Weights of a small transformer language model.
Size: 21 layers, width 160, MLP 640 tanh GELU, vocabulary 2048, 7.11M parameters.
Training: a variant of Adam for these matrices, 254M tokens, 16385 steps.
Each number is 200 + 20 x the weight over its row's rms, rounded and kept within 0 to 999. Layers, rows and columns count from 0. The size before them is the row's rms in percent of the matrix's.

# layer 9 MLP up, 640x160, rms 0.0974, rows 134-155, columns 0-159
116,203,207,203,194,189,189,220,216,213,200,185,172,173,229,159,200,175,179,180,173,169,192,205,230,219,213,211,160,175,185,189,205,201,192,241,153,174,207,194,167,248,199,196,179,169,191,203,200,178,194,207,223,185,201,163,186,213,210,215,190,222,192,225,189,193,193,170,217,172,207,219,206,242,179,186,216,181,211,142,220,216,204,222,215,186,249,216,214,230,219,180,232,209,212,201,215,228,206,245,200,203,207,196,218,195,230,208,218,192,201,188,207,161,194,172,237,213,202,206,205,167,215,193,219,169,207,194,198,206,214,216,215,197,229,224,199,190,178,190,165,200,198,226,217,204,211,188,213,174,219,212,209,207,228,188,201,175,187,193,210
124,182,195,213,215,177,172,206,203,214,212,207,179,161,185,210,193,198,207,196,231,166,191,191,194,228,207,199,214,192,215,200,200,198,164,196,183,207,202,169,219,219,217,182,185,193,210,190,231,176,213,202,201,211,169,219,167,242,226,240,185,187,208,191,173,186,184,206,190,202,223,195,242,213,208,132,214,165,187,186,234,187,225,191,190,184,194,184,228,236,191,176,213,196,209,217,198,180,161,195,188,205,206,204,215,235,202,195,210,186,183,180,186,200,205,214,223,191,190,226,189,187,198,195,208,192,246,178,183,202,202,199,177,181,176,160,222,214,186,229,185,260,206,225,236,204,219,191,190,235,192,187,191,187,182,180,230,209,233,218,210
118,246,188,194,212,197,188,204,171,201,185,177,195,222,186,165,215,241,179,211,210,164,202,207,194,237,225,206,215,182,188,209,223,228,184,197,163,229,233,222,200,200,212,190,196,182,188,199,194,162,192,212,182,192,207,229,191,193,230,197,185,194,206,220,204,186,204,208,217,207,206,187,210,202,235,239,209,174,201,186,195,168,160,215,189,216,208,200,137,208,199,218,234,193,213,176,221,185,202,228,156,205,182,218,217,229,197,179,220,194,208,197,193,176,178,242,232,229,204,228,251,214,198,204,194,196,217,209,226,158,217,182,203,196,179,188,200,184,183,232,182,197,226,214,221,179,209,204,164,167,182,213,198,173,200,195,195,206,196,215,197
006,186,195,221,200,217,207,209,209,177,190,225,194,239,196,171,217,163,227,222,177,171,198,161,196,223,201,175,192,204,207,191,214,200,198,207,207,197,189,197,194,221,194,209,204,178,220,217,209,212,182,210,167,196,204,196,205,214,185,212,193,212,206,204,170,184,212,224,172,213,196,224,198,228,207,202,131,215,236,200,195,185,200,208,207,213,244,177,207,193,178,191,186,176,218,212,180,204,223,178,172,186,189,172,207,181,213,208,184,175,206,199,227,165,206,201,185,227,253,189,195,196,202,196,227,135,186,241,177,188,200,204,220,220,188,152,225,191,165,187,192,208,178,206,216,195,228,203,199,217,202,191,170,195,210,208,247,188,205,250,207
110,179,205,186,227,190,192,206,216,195,183,184,257,195,183,179,219,244,217,197,195,197,215,194,195,248,176,167,209,201,196,199,180,195,204,182,191,173,191,211,187,197,217,189,173,179,228,206,198,205,197,197,206,213,219,224,198,171,172,187,205,208,171,193,188,236,192,205,222,155,220,184,209,180,175,193,214,180,208,163,206,163,203,187,189,221,214,216,197,208,160,209,194,186,197,237,195,238,192,223,188,235,195,209,176,212,206,160,197,222,183,214,187,172,162,251,201,195,183,168,223,182,204,220,201,210,217,181,223,169,234,214,196,214,146,179,189,183,194,167,237,196,198,205,191,171,200,200,182,213,208,194,210,198,203,234,204,221,191,208,219
126,197,185,168,233,233,214,203,211,250,197,204,195,230,174,183,219,235,200,183,191,187,173,196,181,209,183,197,207,183,175,170,213,194,207,240,180,187,204,182,171,186,228,191,170,195,217,218,226,188,175,220,203,198,205,244,181,228,177,190,185,224,211,204,202,200,191,192,228,196,213,194,201,178,180,204,202,216,208,187,224,214,220,213,202,197,239,204,189,240,175,196,185,222,213,199,189,209,202,208,219,238,223,201,238,179,232,196,218,203,175,190,187,193,186,201,188,219,201,191,220,200,201,145,204,177,220,174,228,189,228,220,212,201,147,177,180,212,207,198,225,207,191,220,189,171,210,227,176,205,216,208,196,229,225,163,156,195,229,212,221
005,230,205,191,194,217,221,246,210,208,205,206,179,218,170,187,170,193,205,203,165,191,199,210,168,225,210,228,234,230,200,183,196,192,210,188,170,202,203,201,197,194,190,149,234,227,203,207,201,189,202,240,162,195,151,181,206,228,195,222,218,198,190,218,181,207,182,227,248,181,207,189,196,216,194,237,185,233,200,179,185,191,201,189,199,158,224,192,204,193,204,196,177,181,156,212,204,212,200,178,221,192,239,199,194,202,169,204,181,212,200,195,193,207,222,188,202,207,222,162,200,198,168,204,228,162,204,188,216,206,188,175,203,241,201,171,171,194,199,193,191,207,196,233,202,190,170,184,182,228,157,214,201,200,226,196,178,225,205,197,229
005,181,193,190,179,205,200,199,213,180,224,210,242,166,165,214,192,209,201,178,251,202,224,282,178,204,201,193,239,188,185,142,218,200,186,202,168,218,233,198,195,193,209,209,184,205,220,182,201,197,183,194,211,211,184,178,206,200,215,167,215,181,181,211,199,225,212,202,212,198,203,187,187,169,177,206,204,167,210,177,177,197,215,192,219,212,210,193,171,197,209,226,212,197,182,200,223,162,175,190,188,193,203,201,199,188,199,215,181,189,219,221,196,216,200,191,218,205,207,245,189,213,200,215,212,210,231,160,201,228,175,197,165,187,204,205,158,220,223,230,201,217,204,186,194,221,156,192,199,170,217,183,199,190,188,185,171,207,230,194,163
104,218,204,222,226,212,211,206,196,216,182,227,195,192,206,194,208,208,194,181,157,183,193,184,187,211,201,160,209,193,198,188,186,214,171,207,178,171,164,247,198,203,203,192,179,222,220,223,165,201,214,181,202,187,216,209,184,226,222,201,189,215,178,204,185,204,206,178,212,181,203,149,189,178,215,170,201,206,200,219,183,161,186,230,178,174,206,193,176,228,215,172,228,209,229,206,214,192,180,195,205,188,198,193,202,185,200,194,236,172,221,169,222,207,189,189,217,211,212,219,220,232,252,216,183,169,175,212,213,211,222,174,209,242,222,222,214,222,170,233,195,231,214,211,168,193,198,191,181,190,233,213,224,174,205,205,193,223,168,239,221
105,188,154,152,217,198,172,187,171,205,198,205,192,213,199,202,216,219,246,220,192,190,198,195,232,218,154,174,221,209,190,194,235,213,189,222,191,201,204,178,187,226,206,187,160,213,195,223,217,195,227,182,219,197,214,222,225,208,209,219,156,223,214,183,217,187,216,201,232,180,217,203,191,197,214,193,206,152,201,183,236,207,197,239,171,198,210,199,203,207,182,208,209,191,192,183,220,197,207,215,218,225,207,219,208,224,179,220,214,172,195,216,208,243,212,181,215,199,186,223,225,203,244,203,184,163,214,193,166,189,199,187,204,271,216,195,212,189,194,213,196,205,221,199,188,194,182,192,232,237,231,216,192,199,183,184,190,173,209,210,204
113,204,173,203,195,158,171,192,190,208,232,205,229,178,180,211,227,213,206,216,187,205,216,168,215,202,179,193,204,200,189,154,194,201,194,186,177,201,189,163,213,209,194,150,196,191,204,224,190,205,232,221,201,182,216,178,187,206,175,204,190,196,182,184,197,189,209,218,191,174,224,221,200,206,202,200,207,170,207,185,211,196,214,237,195,202,193,198,217,204,194,179,205,191,204,179,207,220,188,212,196,244,207,227,214,211,191,172,222,179,185,224,223,197,189,226,171,213,187,211,202,195,228,201,228,169,236,164,239,209,215,186,194,245,207,166,218,233,177,254,240,207,225,199,198,183,176,191,182,230,161,198,169,183,194,163,214,197,187,239,201
005,186,196,201,189,212,178,237,208,234,223,214,208,163,190,218,177,214,233,181,233,188,193,247,161,201,203,213,228,230,200,194,207,243,220,197,167,207,224,220,191,203,201,207,182,238,229,192,188,176,184,221,197,211,184,194,207,190,206,163,198,162,183,211,193,215,201,209,235,197,209,184,193,144,190,221,193,170,200,194,200,186,193,211,206,168,220,220,215,205,191,188,206,185,177,164,239,220,179,206,196,199,212,204,194,193,185,204,181,229,230,231,189,223,205,180,215,209,191,201,197,167,191,216,226,242,215,173,221,207,217,195,190,173,205,201,158,212,227,222,202,207,184,207,202,211,171,174,194,193,185,217,187,223,191,187,138,194,201,197,179
116,160,208,159,216,196,177,208,216,195,210,177,205,176,212,193,214,194,209,233,208,183,185,176,177,191,229,191,186,188,204,171,234,190,150,197,214,237,175,177,189,207,227,215,229,185,189,200,222,167,218,185,195,218,209,198,234,211,194,199,186,187,181,163,213,173,164,197,215,199,220,206,186,188,215,199,214,214,211,199,168,204,195,206,185,197,229,203,188,245,178,163,203,229,173,217,171,190,222,196,196,207,207,200,181,199,186,244,196,224,150,180,203,235,237,166,230,211,221,240,215,188,223,185,210,206,201,206,188,195,167,205,225,185,193,159,171,184,174,198,206,207,232,213,215,207,208,210,215,213,201,217,222,208,230,178,209,195,190,207,201
120,185,206,211,230,157,155,226,193,182,159,183,201,177,210,231,211,191,241,183,158,222,228,197,211,184,221,209,213,183,167,173,183,192,156,167,204,195,176,219,190,198,210,210,203,175,199,168,216,168,194,193,210,222,211,173,219,198,205,198,158,158,205,191,252,186,174,214,221,194,177,217,195,195,206,204,210,218,229,158,207,199,208,203,199,181,205,211,237,214,203,189,201,206,172,192,222,213,226,219,173,204,200,227,241,180,212,213,207,207,228,181,168,167,199,207,193,202,202,196,189,207,218,206,209,182,187,182,194,197,189,202,207,192,220,200,195,207,184,199,212,225,203,179,209,201,221,208,214,238,228,218,207,235,223,186,163,186,231,230,202
114,201,228,208,175,202,241,204,200,187,223,183,201,204,193,196,227,202,172,177,200,169,200,167,205,191,199,191,225,184,184,215,203,244,218,243,183,218,172,175,219,206,191,141,171,180,178,217,201,176,165,228,218,187,218,169,192,225,243,210,202,185,179,204,231,196,165,193,189,226,209,237,192,179,194,203,214,179,214,191,205,211,211,188,198,186,187,239,202,227,170,186,177,204,218,192,202,212,232,235,224,201,192,212,225,189,218,205,227,180,200,201,245,226,203,213,208,212,196,184,218,212,188,175,223,231,190,208,186,209,200,207,224,194,175,199,195,185,222,240,175,228,193,221,179,182,165,213,225,220,217,209,174,216,188,192,204,170,197,185,201
118,193,216,166,205,197,200,189,189,201,230,238,204,214,196,195,208,252,182,220,172,188,200,213,159,219,203,198,252,176,220,201,211,184,218,189,190,183,196,218,186,183,205,224,196,176,192,207,197,172,196,235,231,179,200,220,224,192,217,192,188,198,196,197,240,183,183,159,215,192,234,192,179,219,183,208,225,186,223,221,193,195,206,202,173,236,210,191,189,214,197,181,183,253,190,203,214,178,216,237,179,222,229,220,182,212,212,196,199,200,162,186,201,173,175,175,216,214,233,181,227,186,206,219,164,209,241,210,227,174,223,188,209,219,203,170,194,183,190,210,193,174,201,213,216,171,167,197,172,200,243,203,207,204,211,178,194,224,201,219,206
112,232,184,195,204,162,211,206,146,194,178,207,198,155,203,231,221,205,230,231,176,170,223,214,202,231,211,178,201,167,227,192,187,215,189,187,179,169,189,225,195,213,219,188,211,206,210,247,189,199,207,189,223,227,193,166,221,226,205,199,201,193,188,141,171,212,207,213,207,183,193,181,171,196,189,192,200,194,178,191,211,175,229,205,197,174,230,208,205,207,217,173,226,181,210,168,230,183,183,203,207,199,187,210,193,211,212,169,193,209,213,186,153,194,181,172,212,164,213,215,217,200,209,216,218,211,220,203,221,177,205,189,156,186,177,203,214,188,227,184,240,218,193,224,217,202,195,172,215,210,207,199,200,176,187,197,225,228,220,217,172
106,176,190,206,236,207,160,200,198,200,214,183,177,194,205,232,194,192,189,172,198,185,189,194,190,187,211,200,194,180,216,184,179,249,188,190,206,222,185,166,224,225,226,198,191,197,209,227,198,179,212,179,185,212,205,194,201,199,229,169,214,209,202,188,226,208,226,193,190,215,206,205,191,197,189,172,195,175,206,182,186,207,201,257,167,180,186,196,204,225,203,198,178,190,193,181,175,175,189,176,229,205,227,238,205,182,211,226,249,216,201,220,213,241,197,202,213,174,229,193,193,207,213,193,229,165,226,215,185,199,193,176,196,193,170,167,190,228,198,208,194,234,203,179,224,183,158,180,245,210,223,210,229,170,216,197,230,191,179,242,232
006,204,222,176,223,197,182,229,169,203,178,192,199,198,214,233,187,196,189,200,197,213,212,219,210,190,222,234,182,191,202,203,185,274,191,218,206,187,230,215,237,205,186,195,201,198,201,184,202,188,205,195,206,214,173,220,207,200,169,238,164,222,188,207,252,179,163,169,202,213,223,182,184,176,206,221,183,209,193,200,206,220,188,189,196,209,171,232,221,197,200,191,194,204,199,202,165,218,226,208,207,189,192,220,191,189,195,187,222,216,174,179,196,215,190,221,191,198,165,176,170,194,207,185,170,253,232,183,217,192,227,206,196,212,182,227,209,191,210,169,203,184,180,225,197,214,183,192,212,201,181,161,207,233,150,162,161,189,207,191,217
005,193,193,188,203,196,166,202,233,209,225,162,207,190,253,202,236,193,220,188,206,198,217,213,170,178,211,241,179,186,224,197,203,200,196,259,205,232,204,194,193,231,239,216,154,187,198,233,190,204,208,213,218,211,213,222,187,155,201,198,178,203,209,197,198,192,197,243,190,222,183,180,217,166,238,209,183,226,181,197,192,178,186,198,196,200,209,196,225,192,199,206,195,177,187,207,226,189,187,221,171,232,232,209,207,226,219,223,175,214,209,209,224,189,212,186,211,219,192,232,185,195,218,217,184,239,172,182,217,207,208,181,196,199,220,217,202,203,213,201,198,192,165,212,216,180,206,205,199,193,189,137,201,217,182,205,197,154,185,189,179
114,192,194,188,199,189,187,212,231,203,222,194,246,208,174,166,208,202,211,232,179,169,226,192,209,225,222,216,188,179,178,205,197,172,171,224,169,206,205,215,175,212,221,201,182,239,186,196,228,186,232,205,189,187,176,214,183,223,200,210,222,191,182,207,194,228,198,166,178,206,221,223,178,217,180,199,219,170,192,180,218,197,190,214,207,211,198,195,228,218,228,174,196,170,193,195,201,208,168,215,220,186,171,193,178,232,233,201,240,216,201,180,209,214,234,249,191,194,204,182,212,190,233,173,217,181,219,193,238,188,199,204,179,191,218,177,172,219,225,212,197,204,163,196,228,181,196,194,239,194,231,210,203,197,204,196,206,148,183,191,231
114,177,184,181,251,227,181,187,221,201,195,201,175,163,192,176,229,214,196,216,175,168,212,195,202,229,210,202,175,195,219,221,192,160,197,195,192,189,170,200,185,204,217,194,174,193,230,231,205,185,176,198,201,218,188,163,213,195,228,184,190,195,186,194,191,210,214,228,159,187,208,181,209,224,164,193,228,194,186,144,227,199,189,209,213,175,219,222,204,219,199,177,217,194,202,211,187,202,190,219,195,234,242,219,223,162,218,230,225,187,224,193,196,218,200,215,191,215,176,220,224,190,205,202,209,174,202,205,228,184,184,194,226,171,203,145,203,226,216,177,169,206,204,209,242,205,179,178,181,205,211,181,210,216,241,200,200,225,209,198,200
# layer 9 MLP down (transposed), 640x160, rms 0.0842, rows 134-155, columns 0-159
114,175,194,178,194,212,168,218,231,232,204,174,175,220,235,203,199,190,219,196,159,184,172,220,221,165,196,183,177,201,204,182,194,195,213,188,169,214,232,188,235,181,207,207,201,176,218,191,212,216,226,206,199,176,222,193,181,162,200,165,197,192,203,206,194,191,183,189,162,215,178,214,195,200,208,223,203,165,177,175,193,181,168,201,216,257,197,204,219,256,189,187,205,199,206,181,179,207,172,201,231,180,213,170,146,169,211,180,224,215,227,213,185,194,191,185,219,188,215,191,212,195,192,181,192,181,207,206,214,187,196,182,155,200,225,202,206,215,222,213,185,196,187,210,179,178,162,168,215,203,220,226,162,221,187,209,190,212,206,188,212
117,221,215,225,214,186,194,204,222,161,184,195,199,172,166,181,214,203,227,226,200,224,210,191,194,182,207,187,211,198,209,197,212,174,227,160,205,187,184,194,170,218,217,228,179,208,192,200,168,220,199,202,226,214,190,173,204,194,231,194,192,182,208,170,202,216,159,223,218,186,207,206,236,205,195,250,221,226,205,197,187,194,183,201,216,209,183,168,165,213,207,212,187,261,225,192,170,175,185,218,207,163,196,202,170,203,199,192,159,191,216,184,200,189,207,164,165,207,227,211,203,224,203,241,202,196,203,176,159,211,190,210,207,210,195,178,192,189,184,194,215,171,170,186,176,183,188,172,170,178,189,168,233,218,200,219,225,201,212,191,226
112,192,233,189,251,173,195,156,207,180,172,202,203,201,206,196,202,201,225,189,202,217,182,173,217,187,190,198,199,198,185,185,164,221,199,186,192,195,196,191,218,195,209,185,186,165,207,175,193,217,203,221,206,170,228,206,207,184,197,191,160,211,203,182,176,190,245,203,162,214,210,256,197,189,188,210,220,208,177,218,212,230,200,176,221,222,206,185,187,196,194,197,183,162,202,202,211,196,227,172,197,213,213,198,183,198,185,206,205,227,222,223,200,179,226,209,221,177,208,182,188,228,203,222,164,203,211,171,201,186,190,205,237,210,214,196,229,232,224,189,207,166,187,212,164,219,205,237,215,231,242,214,184,197,224,220,227,256,196,234,201
005,219,192,177,196,177,182,203,197,243,160,181,233,202,202,203,170,231,186,213,246,217,194,232,248,146,234,189,196,185,190,210,154,212,178,199,214,172,180,202,205,172,184,215,192,215,232,191,185,183,215,190,224,197,199,201,206,203,207,186,204,205,172,203,196,236,193,176,190,223,207,208,215,200,172,230,218,194,166,175,174,190,205,183,204,181,180,222,191,200,217,223,217,213,184,177,206,227,185,219,242,188,197,223,181,224,190,206,204,196,173,198,165,220,171,237,219,186,202,197,198,198,185,208,188,208,206,168,230,219,181,195,213,196,230,240,191,177,211,217,179,191,240,202,217,225,180,192,196,202,188,192,230,221,197,195,211,199,169,175,216
109,219,189,211,202,183,162,192,187,188,241,174,205,209,204,210,227,190,200,148,212,174,201,198,227,205,220,232,207,198,183,215,209,226,200,241,246,168,180,200,212,196,226,200,197,195,187,212,181,204,195,169,208,220,169,199,221,233,210,206,161,201,191,190,236,202,165,201,188,250,213,187,192,209,193,200,206,191,194,177,147,225,186,226,195,200,181,223,227,218,218,174,210,218,217,163,202,225,184,188,206,190,224,167,190,196,208,205,199,201,200,166,202,195,236,217,173,214,212,192,185,219,199,199,201,223,183,221,230,199,195,151,178,225,240,200,188,200,158,204,181,182,206,232,200,225,210,180,187,206,205,230,218,174,192,198,192,185,211,189,184
133,187,222,167,230,218,203,180,240,193,177,174,194,190,206,222,186,212,184,202,195,203,206,220,184,235,219,190,193,239,214,169,173,199,208,179,185,191,226,162,208,187,182,194,204,192,217,201,209,242,192,223,210,186,182,211,185,164,166,181,186,166,207,248,188,214,208,209,199,180,170,169,200,220,178,194,169,209,183,213,211,225,196,225,164,227,213,180,196,215,188,189,185,203,192,189,205,187,202,190,226,230,195,198,193,179,189,214,203,232,168,169,207,216,221,217,196,234,212,209,220,206,221,206,177,172,223,232,204,209,156,234,206,193,198,214,158,202,211,220,221,202,201,184,204,172,216,198,191,216,181,252,215,229,229,193,178,183,178,221,200
005,201,190,187,229,189,205,170,190,188,215,218,213,189,216,201,240,232,199,223,237,208,210,189,222,171,203,165,167,189,192,226,208,210,202,195,213,206,211,188,185,204,205,221,188,188,188,204,190,216,201,181,217,201,213,191,220,157,226,213,181,201,200,210,209,187,247,186,172,229,243,198,215,193,234,205,221,172,207,209,198,190,166,200,201,199,149,225,201,223,204,189,230,195,211,209,203,196,184,225,187,179,165,196,206,227,209,196,196,144,183,207,202,183,175,194,189,210,192,263,215,160,236,213,202,224,193,181,211,180,199,201,212,144,215,200,193,196,210,234,195,192,213,154,209,218,223,221,210,192,226,200,197,205,201,203,239,177,181,196,188
004,164,211,215,206,217,231,189,173,168,235,188,169,202,201,214,218,225,169,192,146,219,176,156,183,225,191,203,178,219,215,220,214,196,214,185,193,173,197,220,191,196,169,183,227,192,206,199,228,217,250,210,203,210,189,179,219,188,175,200,189,209,189,213,225,180,189,220,183,195,224,189,196,197,244,168,192,232,184,211,225,200,207,201,199,183,194,225,219,201,211,154,191,160,211,223,166,210,195,236,196,228,214,194,210,208,163,179,182,172,172,208,237,192,197,202,186,179,215,201,184,212,220,179,183,214,167,217,188,172,217,210,198,198,212,197,234,199,203,180,195,187,211,179,190,192,233,217,227,205,228,223,220,194,219,196,198,191,207,161,210
096,181,199,211,198,192,179,203,224,226,219,187,195,212,195,207,190,188,216,206,236,239,191,219,189,214,186,188,195,178,218,210,179,185,242,224,202,206,213,164,233,179,189,206,190,212,180,181,214,225,195,227,205,201,213,188,195,181,175,210,152,198,219,238,212,226,211,211,248,188,214,219,200,197,173,217,202,172,200,202,194,250,223,189,186,224,228,212,215,197,186,208,175,176,201,193,206,216,209,188,213,212,189,210,238,207,174,188,179,186,228,229,191,200,178,199,196,234,218,165,212,142,151,180,183,219,211,200,208,206,180,222,200,170,199,208,200,168,240,177,217,181,160,208,221,173,210,201,223,217,198,240,191,210,200,225,198,176,210,194,188
115,206,213,185,231,200,195,176,192,190,226,180,192,164,183,208,201,213,231,215,181,159,167,214,219,239,162,140,200,189,201,174,213,231,188,204,180,177,202,179,217,232,212,177,218,197,189,198,206,208,220,203,191,204,209,223,235,207,187,234,171,224,207,232,208,185,191,160,211,206,193,205,193,174,201,179,234,177,201,215,212,177,183,197,157,212,207,174,234,215,174,213,169,172,209,212,207,187,186,184,195,219,184,175,209,211,176,213,216,181,180,206,208,196,234,184,200,168,197,223,187,195,229,195,216,187,223,172,197,167,174,225,191,225,224,206,203,170,227,200,250,219,219,192,200,206,190,198,226,211,225,198,184,208,194,185,220,204,189,196,170
123,198,214,193,245,180,225,162,191,214,188,222,227,167,202,222,189,215,192,202,184,162,185,211,193,224,184,165,217,171,238,212,174,231,219,200,212,186,184,189,235,196,205,194,182,229,205,203,194,184,227,219,205,192,211,236,207,211,231,220,167,202,245,180,200,195,207,197,190,198,214,182,215,211,208,218,235,156,213,209,208,215,211,199,221,242,213,187,169,164,193,183,196,179,207,194,218,156,171,214,231,230,196,184,187,229,187,229,207,165,195,207,212,191,216,208,186,207,177,174,229,225,189,208,174,195,199,211,224,170,210,198,208,168,228,199,175,207,195,177,198,201,202,183,202,181,200,213,217,198,230,197,208,208,221,191,231,240,233,207,186
004,192,211,201,208,234,198,193,175,154,229,207,197,209,217,187,228,211,170,222,158,231,194,163,202,233,188,210,192,179,178,204,221,181,206,182,193,195,196,210,232,191,170,186,205,156,165,205,240,212,231,210,212,201,211,170,212,200,191,233,189,224,222,182,220,174,200,187,158,186,220,217,228,214,235,187,177,210,196,226,216,209,212,202,200,221,150,200,195,204,220,164,202,204,221,233,198,175,203,201,175,194,199,197,220,170,207,206,203,163,180,194,242,189,200,199,180,202,194,225,221,193,228,193,181,188,211,202,185,184,169,205,192,215,217,196,234,209,188,211,185,207,223,166,186,189,243,213,227,218,203,217,203,165,224,206,211,227,217,193,196
112,181,189,188,165,179,168,218,161,225,175,186,236,195,180,222,192,223,188,214,216,184,191,214,196,184,199,189,197,203,202,207,221,163,206,195,191,219,186,203,197,203,170,202,171,211,168,198,204,187,199,164,181,175,254,202,198,223,192,215,192,201,155,149,190,183,187,195,202,226,224,202,196,170,223,176,215,221,183,199,202,207,191,211,195,193,206,222,212,177,204,238,199,195,190,191,155,162,197,196,202,182,186,198,188,216,204,205,203,178,187,218,218,218,149,183,188,199,185,206,233,177,155,213,193,189,197,189,214,229,216,211,202,239,197,192,169,200,213,224,193,198,229,194,229,188,197,188,205,204,203,212,204,212,225,212,153,155,231,231,167
108,189,173,240,204,218,182,222,191,167,227,194,194,189,194,215,198,180,178,210,206,183,212,201,179,174,212,202,185,200,209,193,211,176,181,205,232,223,199,171,214,213,175,180,217,190,176,225,242,215,212,169,205,219,206,199,181,234,205,210,188,179,232,201,237,252,183,206,199,190,211,220,232,188,236,201,212,187,202,222,184,185,186,194,234,174,200,207,208,215,194,220,153,205,176,173,187,221,240,214,210,164,218,195,219,197,188,200,192,242,190,241,163,210,194,178,185,197,215,200,225,223,200,187,226,187,183,199,199,236,233,186,199,176,199,171,193,196,195,240,185,200,251,219,236,187,196,211,212,193,200,231,214,205,197,184,207,185,228,208,192
112,224,250,207,244,214,169,216,206,194,215,194,223,189,203,180,189,192,198,178,184,254,197,178,164,190,195,201,210,204,195,185,166,207,159,176,202,160,206,193,219,202,226,222,206,217,221,175,205,183,167,186,220,201,194,186,197,216,193,185,186,218,178,206,179,182,220,214,213,193,179,187,162,196,205,176,222,195,197,210,224,195,197,191,238,175,185,198,209,174,186,212,188,185,197,173,212,194,193,210,177,221,193,168,222,200,231,226,188,175,202,209,198,202,224,206,181,242,229,211,171,187,197,202,193,160,165,224,161,217,191,195,199,214,175,216,206,207,165,175,194,225,203,173,157,209,235,213,235,178,175,211,214,219,214,220,199,202,233,200,216
113,192,195,238,184,219,221,227,205,186,214,177,189,211,215,190,192,193,221,192,217,206,202,202,203,182,160,245,204,252,193,191,204,203,241,200,214,239,180,204,180,228,208,167,222,187,210,205,215,178,188,206,208,214,203,212,178,202,207,132,200,176,228,228,195,216,170,212,207,181,216,224,207,219,207,168,231,214,208,167,240,219,186,202,197,174,210,203,157,202,202,190,178,174,168,192,232,152,164,180,196,210,220,173,192,213,186,171,218,187,185,225,207,183,170,222,216,192,217,222,177,209,228,203,206,187,214,187,206,210,214,214,192,204,222,221,200,211,232,181,229,175,187,218,201,220,180,185,207,198,189,226,208,181,170,211,194,190,188,204,205
114,177,207,170,202,159,196,245,202,174,237,219,202,158,180,206,186,205,168,184,192,187,196,183,198,181,194,177,178,240,184,195,185,221,256,227,195,207,195,182,196,193,221,198,207,197,203,187,203,225,188,199,169,189,178,203,185,213,223,231,180,193,221,218,155,177,198,204,205,184,184,205,213,195,198,254,210,196,185,215,164,194,196,183,208,200,218,187,184,178,228,202,182,181,230,226,174,214,188,178,202,187,191,208,157,190,215,208,219,166,204,184,206,202,208,195,146,214,207,142,198,215,207,208,205,205,187,201,182,210,193,206,181,194,208,197,206,236,179,210,159,197,186,221,199,209,196,223,192,215,209,246,209,228,228,171,180,187,189,209,195
104,192,203,216,196,212,218,189,175,217,190,204,222,208,213,230,189,219,196,215,208,205,206,184,198,205,182,160,181,198,199,229,216,187,208,145,216,196,203,198,217,190,223,204,224,216,227,172,221,224,197,181,206,178,193,216,214,224,228,191,215,201,173,218,167,188,225,205,203,203,198,174,231,176,198,195,175,186,202,247,195,202,202,183,247,167,164,144,221,209,178,215,216,157,215,216,228,213,195,219,163,187,217,172,198,214,204,199,192,161,186,217,201,237,172,187,185,212,213,165,205,214,209,223,207,211,176,195,187,152,183,218,196,218,188,214,170,194,191,213,197,160,213,203,195,212,183,188,175,169,189,167,174,215,223,197,189,219,174,208,210
005,224,193,211,164,187,213,166,216,196,216,216,191,191,229,193,212,199,218,208,224,206,174,197,177,220,181,173,179,181,194,174,207,155,221,197,184,237,175,187,201,209,236,170,192,182,157,197,207,206,151,223,186,192,228,205,187,195,225,202,222,206,215,176,168,211,245,203,214,182,198,211,231,235,192,180,185,171,206,253,217,220,177,198,201,208,194,168,171,219,210,184,181,200,208,213,240,189,176,194,202,195,206,187,191,202,237,204,213,210,230,191,212,188,197,171,166,233,222,182,237,187,208,238,196,190,189,208,182,197,199,170,184,194,181,183,187,199,194,205,193,228,161,192,206,166,207,203,192,212,226,201,181,195,189,226,215,186,175,229,206
005,199,221,212,172,190,205,209,206,198,179,218,185,198,164,200,172,153,203,204,193,209,191,204,186,227,182,154,216,201,181,197,213,183,208,201,225,157,199,218,215,191,151,189,203,190,191,170,227,181,198,213,192,203,204,174,194,201,211,204,220,209,180,198,205,220,195,170,193,182,228,250,173,205,173,168,204,199,230,224,195,202,224,228,182,209,179,180,184,184,199,179,193,221,221,194,167,226,227,210,212,186,165,195,207,159,181,165,224,195,202,228,207,217,204,229,196,185,181,156,221,204,186,184,179,198,234,198,175,213,170,200,233,171,186,192,203,203,196,221,209,206,221,214,195,210,234,171,210,203,217,247,197,203,231,205,182,236,222,226,201
109,213,203,190,183,189,158,177,173,200,175,208,186,195,220,198,194,240,195,189,220,223,189,210,234,226,193,160,243,240,175,180,163,191,199,163,170,204,198,211,196,237,198,198,150,216,210,215,193,213,197,216,202,205,221,200,214,213,170,153,213,176,195,219,209,222,204,192,177,198,179,205,220,201,212,218,215,225,162,230,204,214,229,209,180,197,187,213,213,222,212,203,207,186,245,176,199,214,163,195,197,184,217,184,198,187,185,210,200,209,226,194,199,205,220,201,178,199,230,209,182,217,193,202,239,205,195,200,189,210,194,233,211,187,194,202,258,193,180,210,226,207,201,187,208,208,201,228,197,217,205,245,213,230,207,182,196,152,182,174,174
107,184,208,207,214,225,174,186,223,192,192,214,211,192,213,191,182,200,223,162,223,227,203,209,171,170,220,173,166,239,200,202,228,201,198,172,191,218,196,194,146,212,197,203,188,209,213,210,245,231,204,217,201,197,190,209,186,175,179,182,208,209,251,209,213,191,223,204,168,218,210,214,224,240,190,217,196,243,207,205,190,213,169,183,217,210,231,172,174,204,210,236,181,209,221,244,204,227,203,218,211,165,241,193,194,197,204,187,215,218,176,200,185,203,184,227,237,203,216,232,230,191,244,187,185,198,231,219,170,195,197,216,189,198,192,209,213,213,225,175,206,201,205,200,211,198,166,196,221,225,220,206,215,179,198,183,194,214,177,225,193